Weights of a small GPT-style language model, trained from scratch on English Wikipedia.
Training: a variant of SOAP for these matrices, 116M tokens.
Each number is 50 + 10 x the weight over its row's rms, rounded and kept within 0 to 99. Layers, rows and columns count from 0. The size before them is the row's rms in percent of the matrix's.

# layer 16 attention query, 64x64, rms 0.0919, rows 0-50, columns 0-63
105:54 60 48 41 52 58 43 33 51 43 50 33 48 55 48 35 41 33 40 63 49 45 63 44 48 48 53 33 59 41 43 58 34 43 64 44 43 43 49 34 56 52 47 45 42 35 53 46 49 38 59 71 44 63 48 34 38 56 37 75 45 44 32 50
068:50 49 60 51 40 40 49 50 53 59 79 49 35 66 43 50 63 39 44 52 57 44 60 48 56 46 52 55 59 51 45 55 68 60 51 50 39 58 53 50 48 46 53 42 47 68 38 28 47 52 47 50 41 58 34 56 54 58 45 59 24 30 45 28
072:60 56 56 55 38 47 35 43 50 49 52 50 57 46 41 48 40 29 21 49 56 40 35 62 51 56 43 52 49 53 29 65 37 42 70 43 43 26 55 42 56 51 51 44 41 39 52 42 53 40 56 46 69 41 55 44 45 57 49 65 52 61 40 53
078:57 38 55 58 69 61 63 24 50 46 48 50 66 45 49 51 53 46 51 54 41 51 39 52 65 56 43 33 46 44 28 43 40 27 42 57 59 52 44 48 54 41 43 41 62 61 65 67 51 44 48 55 49 50 47 34 56 57 34 50 35 57 65 50
078:34 48 54 53 53 52 44 42 47 50 35 56 44 49 67 69 52 54 36 41 50 50 51 66 42 64 40 56 49 54 47 70 55 66 34 45 31 53 55 46 41 57 35 51 54 42 45 30 55 35 51 46 47 80 57 40 66 55 58 53 55 46 42 43
084:57 49 50 44 56 65 49 49 36 38 37 49 47 64 27 50 44 37 55 53 49 54 47 53 73 40 47 59 50 39 40 44 49 32 35 58 61 59 49 56 37 43 29 47 56 53 53 56 67 56 48 39 67 47 48 47 54 43 27 56 69 48 60 42
098:48 54 64 48 49 44 44 60 50 55 56 50 30 42 66 54 48 35 36 72 37 58 52 39 49 50 15 48 49 62 40 43 54 50 46 56 34 35 62 52 65 62 46 50 45 34 51 45 54 51 57 45 46 62 49 51 55 53 61 50 42 52 32 38
075:53 62 43 77 51 55 31 75 58 58 50 48 39 56 58 42 43 42 41 57 51 50 58 44 45 53 51 56 48 41 65 44 48 68 43 52 45 41 40 46 52 47 60 60 54 43 27 27 50 53 37 53 49 52 51 50 54 71 65 37 46 39 35 49
103:35 59 55 63 57 50 52 56 65 61 43 36 50 49 67 46 53 66 59 47 57 35 51 55 46 41 48 57 52 38 81 54 50 58 52 38 41 53 44 53 48 50 70 54 45 38 48 43 38 50 66 52 44 45 47 51 37 57 76 51 42 54 27 49
103:50 61 51 42 57 63 42 60 48 49 29 56 42 62 59 45 43 50 48 40 75 38 50 56 53 67 43 74 51 37 60 60 67 56 66 36 60 49 44 44 50 59 45 49 37 51 44 48 71 66 48 50 68 51 50 46 42 46 56 39 43 40 60 51
102:47 28 65 42 42 55 53 61 57 54 51 42 41 40 60 81 58 46 62 36 38 58 44 46 42 39 46 50 67 54 51 41 51 33 43 41 43 50 62 54 46 51 54 54 53 48 52 66 53 67 55 45 42 66 58 36 61 27 57 53 46 39 49 53
097:43 46 76 33 37 43 44 58 51 62 47 65 47 52 49 51 37 52 42 59 54 46 45 47 54 52 33 41 51 68 43 37 44 49 54 38 55 42 60 44 63 44 62 45 55 33 29 50 48 59 65 42 41 55 73 32 51 39 45 66 42 51 46 50
116:44 58 41 53 51 51 53 37 42 41 49 52 52 69 58 32 52 51 39 45 58 38 50 65 61 61 68 45 41 45 49 54 51 62 65 56 37 69 33 54 42 47 45 50 55 48 53 48 57 42 33 46 73 46 41 64 31 59 51 39 58 55 68 64
085:49 54 50 33 54 47 39 31 48 54 50 39 47 50 45 43 65 62 60 51 53 51 32 54 74 54 54 45 51 59 50 44 57 32 45 50 76 44 48 58 36 55 55 35 42 38 60 56 36 40 65 33 34 55 42 55 46 43 45 55 50 47 69 42
092:57 66 57 41 47 50 35 71 45 61 30 48 50 53 52 45 44 39 55 60 60 43 53 43 50 68 42 63 43 50 46 46 43 53 55 26 47 33 37 40 49 40 50 62 44 60 42 54 70 74 44 53 68 45 38 42 44 41 44 45 43 44 46 52
115:59 48 55 58 42 44 57 60 49 53 41 41 67 65 49 42 60 45 59 56 41 56 73 32 55 29 60 54 49 60 60 56 47 63 57 65 26 56 50 51 53 73 54 61 63 54 62 57 44 54 55 51 46 42 43 70 52 51 45 53 50 68 57 56
105:36 44 43 46 57 53 40 63 36 49 58 35 52 53 58 48 29 54 51 46 46 67 38 48 35 68 57 68 48 47 39 63 44 43 44 42 49 36 52 50 43 48 52 34 53 44 45 55 46 51 64 38 48 63 53 37 61 42 49 44 54 26 46 77
095:59 60 48 47 53 58 41 51 45 44 60 42 65 62 61 54 53 60 50 59 66 46 40 49 49 51 52 43 60 39 52 30 65 65 50 62 34 32 48 64 57 38 36 43 44 43 35 50 40 49 33 38 44 42 68 43 35 50 56 26 38 49 46 51
101:57 67 42 41 55 59 51 43 55 39 44 49 57 56 67 53 63 40 54 52 52 43 39 68 58 42 56 56 31 29 63 55 68 67 46 50 54 48 55 54 36 50 33 55 55 53 68 57 53 41 66 58 64 63 56 36 50 45 31 47 64 58 50 51
107:74 48 62 46 41 51 59 46 51 42 43 56 77 46 63 46 57 50 43 44 40 38 31 56 66 41 45 66 45 54 52 56 50 35 57 63 72 47 52 46 54 38 52 52 41 31 41 46 42 57 47 44 59 33 55 63 43 45 61 60 50 64 39 52
087:53 54 50 45 59 46 57 51 57 64 35 55 62 39 63 42 68 48 46 63 31 48 49 43 27 62 61 34 47 63 40 52 49 57 37 50 40 45 58 56 52 60 33 71 55 40 46 39 46 52 45 37 39 46 36 68 61 53 65 58 51 44 51 59
099:39 47 57 49 60 29 58 58 60 41 34 54 53 64 34 62 57 49 54 39 48 60 37 32 51 75 60 61 46 36 45 33 47 36 48 53 61 44 42 61 29 48 52 50 50 45 41 48 47 54 55 58 56 45 56 35 67 63 58 56 63 49 58 53
098:69 60 43 42 57 39 44 43 41 47 35 64 51 55 58 59 52 45 53 55 64 47 44 36 54 41 38 44 39 45 49 39 37 50 66 52 42 47 56 43 32 49 60 22 41 42 72 68 68 54 53 40 53 62 54 58 65 54 52 54 49 54 47 39
081:54 37 45 56 59 62 44 46 60 38 48 53 63 61 65 46 44 47 48 23 62 20 50 56 52 65 48 54 51 45 45 60 32 60 47 36 52 65 33 55 48 51 50 60 38 46 45 39 44 56 56 63 59 70 61 46 49 59 51 40 60 57 51 57
102:52 52 47 63 41 45 42 44 48 53 43 38 34 64 51 52 48 39 43 53 65 65 45 46 52 51 55 47 65 36 57 66 46 66 44 55 50 64 45 52 53 58 44 52 52 43 59 47 55 60 45 54 60 44 33 38 55 70 75 46 40 30 37 24
101:48 35 49 44 48 46 50 49 42 48 40 52 41 60 52 62 38 49 39 49 61 54 43 59 65 49 62 51 43 57 44 58 45 43 48 40 43 59 59 66 62 50 26 45 47 33 58 89 66 49 36 46 45 33 40 45 47 49 57 56 64 54 56 43
118:44 54 32 39 49 51 72 42 52 59 61 69 48 44 45 70 57 45 41 39 45 64 38 43 55 35 39 50 62 38 52 45 50 40 46 52 53 53 50 45 51 28 72 36 46 49 44 53 40 58 69 52 53 62 61 38 48 39 57 50 52 57 38 67
107:44 39 68 65 54 53 38 58 71 72 46 52 42 40 54 58 45 33 46 66 45 54 53 48 48 52 47 56 54 49 53 41 70 54 52 42 56 23 34 50 49 48 49 58 44 36 56 35 39 51 60 63 52 46 54 40 51 59 65 65 50 60 49 68
077:34 48 61 60 61 42 44 48 66 46 44 39 43 50 54 30 68 43 35 56 53 59 60 44 66 53 55 51 50 35 43 56 39 56 62 47 34 42 50 44 48 43 43 65 58 41 42 24 75 48 44 43 55 63 41 59 34 48 50 44 47 55 42 47
097:58 40 56 54 48 59 58 41 52 47 49 40 47 60 51 47 32 50 61 52 44 62 38 33 37 45 64 35 35 61 56 41 42 63 54 62 45 55 51 44 52 29 44 43 84 38 54 53 53 54 47 64 59 65 59 65 54 50 49 38 55 62 55 39
111:38 34 61 42 57 56 41 39 40 55 49 48 58 50 46 45 46 65 59 45 63 40 52 75 53 37 53 55 49 64 57 48 32 44 37 51 55 73 66 34 49 41 37 66 67 45 61 53 51 68 43 47 59 53 51 38 63 49 44 56 54 58 50 59
099:61 42 57 50 46 49 41 49 51 27 63 52 48 39 48 66 63 48 44 36 64 54 45 51 30 58 58 45 64 54 46 50 34 60 47 57 60 32 46 45 57 50 52 54 51 43 50 66 55 36 51 35 60 58 73 40 61 65 49 74 55 39 49 51
108:64 56 45 60 51 26 47 58 42 61 35 46 40 56 61 51 51 51 41 54 51 55 50 61 45 58 68 49 49 34 47 46 60 63 65 39 57 52 37 48 46 42 36 52 38 26 48 40 52 71 56 48 38 62 54 42 37 58 33 38 56 40 41 41
080:57 47 31 39 46 68 49 62 51 61 62 58 54 31 53 56 46 49 53 52 49 49 36 56 61 35 37 44 42 57 63 70 39 50 37 49 58 53 58 55 45 35 66 32 58 49 41 56 67 57 44 53 65 38 45 53 57 53 62 71 56 49 63 51
115:44 38 39 41 48 57 51 36 62 38 55 54 56 57 47 53 33 53 58 53 43 60 37 41 53 37 53 51 52 61 61 52 33 63 43 62 63 56 49 77 61 58 69 59 49 69 39 62 47 38 41 40 62 50 35 55 58 43 52 56 54 52 54 70
082:43 49 54 50 42 71 61 35 56 44 51 48 40 52 65 49 39 35 48 51 59 47 43 36 40 50 41 51 56 53 49 63 46 38 42 59 23 30 44 46 57 41 58 44 52 58 55 52 45 46 42 45 51 50 57 49 64 68 62 65 33 74 67 45
099:60 61 59 53 49 26 51 67 56 32 45 33 45 47 54 59 61 40 41 48 48 48 63 51 38 64 66 53 57 42 46 48 61 55 59 48 59 45 53 65 39 54 41 44 53 56 60 41 56 60 51 42 48 68 53 59 46 55 42 41 41 19 35 36
068:33 55 41 53 35 71 60 51 53 53 54 52 48 54 65 46 58 47 52 31 34 43 68 35 50 40 64 59 40 39 76 55 36 49 32 59 47 62 43 54 40 48 52 58 60 55 42 44 52 63 51 49 57 43 44 53 66 57 53 38 40 38 54 46
099:35 49 51 69 40 34 56 57 68 52 49 59 58 45 45 68 66 42 48 48 39 52 37 58 31 43 60 47 59 45 44 62 52 50 42 51 40 46 62 54 49 59 45 60 33 57 54 54 61 69 65 46 34 72 44 59 37 50 55 45 54 63 41 58
105:65 51 58 62 48 57 39 59 62 50 49 42 38 35 52 58 45 43 57 47 48 31 44 61 23 44 43 63 44 39 26 57 62 56 43 59 48 49 45 54 64 66 53 40 51 37 44 59 65 48 57 46 50 52 61 53 51 50 36 34 51 37 31 50
098:58 51 42 45 64 69 55 42 49 60 46 56 57 55 42 39 50 59 65 41 50 60 49 40 52 45 72 54 49 54 56 62 52 48 49 70 60 59 56 37 45 45 58 53 37 51 29 44 68 54 19 49 58 37 48 39 61 49 55 58 59 63 58 61
105:64 49 42 53 54 57 68 24 56 54 60 33 53 48 39 59 55 37 66 35 44 52 52 50 44 33 46 57 58 49 53 50 45 40 39 66 66 35 53 49 64 40 40 49 58 34 59 70 55 48 33 48 51 55 50 58 50 38 51 50 35 55 50 61
092:53 67 34 54 43 37 62 48 33 59 36 56 41 67 49 41 52 50 61 51 67 39 60 63 58 47 45 55 46 46 42 68 40 48 50 57 48 49 43 31 50 55 45 41 47 30 44 47 54 57 21 45 58 29 40 43 46 55 59 56 53 54 51 59
124:57 41 62 37 48 59 48 37 41 58 54 56 47 54 45 52 49 47 57 36 51 62 53 43 66 55 26 53 65 52 67 42 34 42 47 53 48 36 62 51 56 32 56 47 49 48 39 58 41 50 42 49 62 42 59 40 45 47 71 65 56 63 78 47
104:44 38 35 43 37 58 37 37 33 41 56 45 56 60 40 37 37 62 65 50 39 64 62 35 45 42 58 56 44 57 55 38 47 48 40 58 59 48 61 42 43 54 54 42 50 52 43 66 48 41 37 35 50 41 57 44 72 48 51 58 46 64 58 71
113:43 49 52 58 37 46 57 52 49 49 56 47 50 42 64 61 56 52 46 61 50 46 44 46 36 43 49 46 58 24 27 49 59 64 37 58 56 43 59 55 56 54 44 50 57 60 65 42 42 61 76 55 37 64 49 51 53 42 32 43 37 37 26 46
092:42 35 53 50 64 39 48 47 46 48 57 23 65 61 64 47 55 50 54 49 45 39 46 50 41 50 57 41 61 52 50 66 44 45 37 48 60 53 78 62 51 52 43 70 58 39 35 64 43 49 58 41 43 59 44 52 53 63 50 60 33 58 61 63
115:39 49 43 58 54 74 66 48 38 50 62 56 48 61 54 69 40 58 46 42 51 50 60 51 68 45 45 44 56 51 37 52 35 50 49 62 41 50 66 49 57 31 52 45 60 47 35 50 43 31 29 62 60 53 37 60 48 53 63 65 59 54 62 52
120:41 46 63 63 48 40 45 59 37 51 42 37 60 39 55 63 61 39 55 43 43 46 52 67 39 57 49 46 60 31 45 50 51 48 51 55 51 67 47 60 36 62 40 66 35 54 63 54 44 60 52 56 36 36 41 61 39 71 50 32 47 42 38 37
096:27 62 42 62 37 63 50 52 54 50 52 51 38 37 36 50 36 59 49 54 63 58 42 50 53 46 51 41 60 45 51 58 45 40 20 49 62 49 57 48 66 67 28 55 54 60 64 54 38 50 57 49 50 55 66 63 54 37 61 52 60 60 51 48
105:73 47 54 51 42 48 62 78 46 40 40 50 64 58 49 41 41 54 49 60 64 49 55 43 30 47 45 37 56 66 50 50 62 56 64 55 63 33 35 58 53 55 63 41 53 45 39 47 58 54 45 55 65 53 46 42 36 51 72 56 49 42 47 39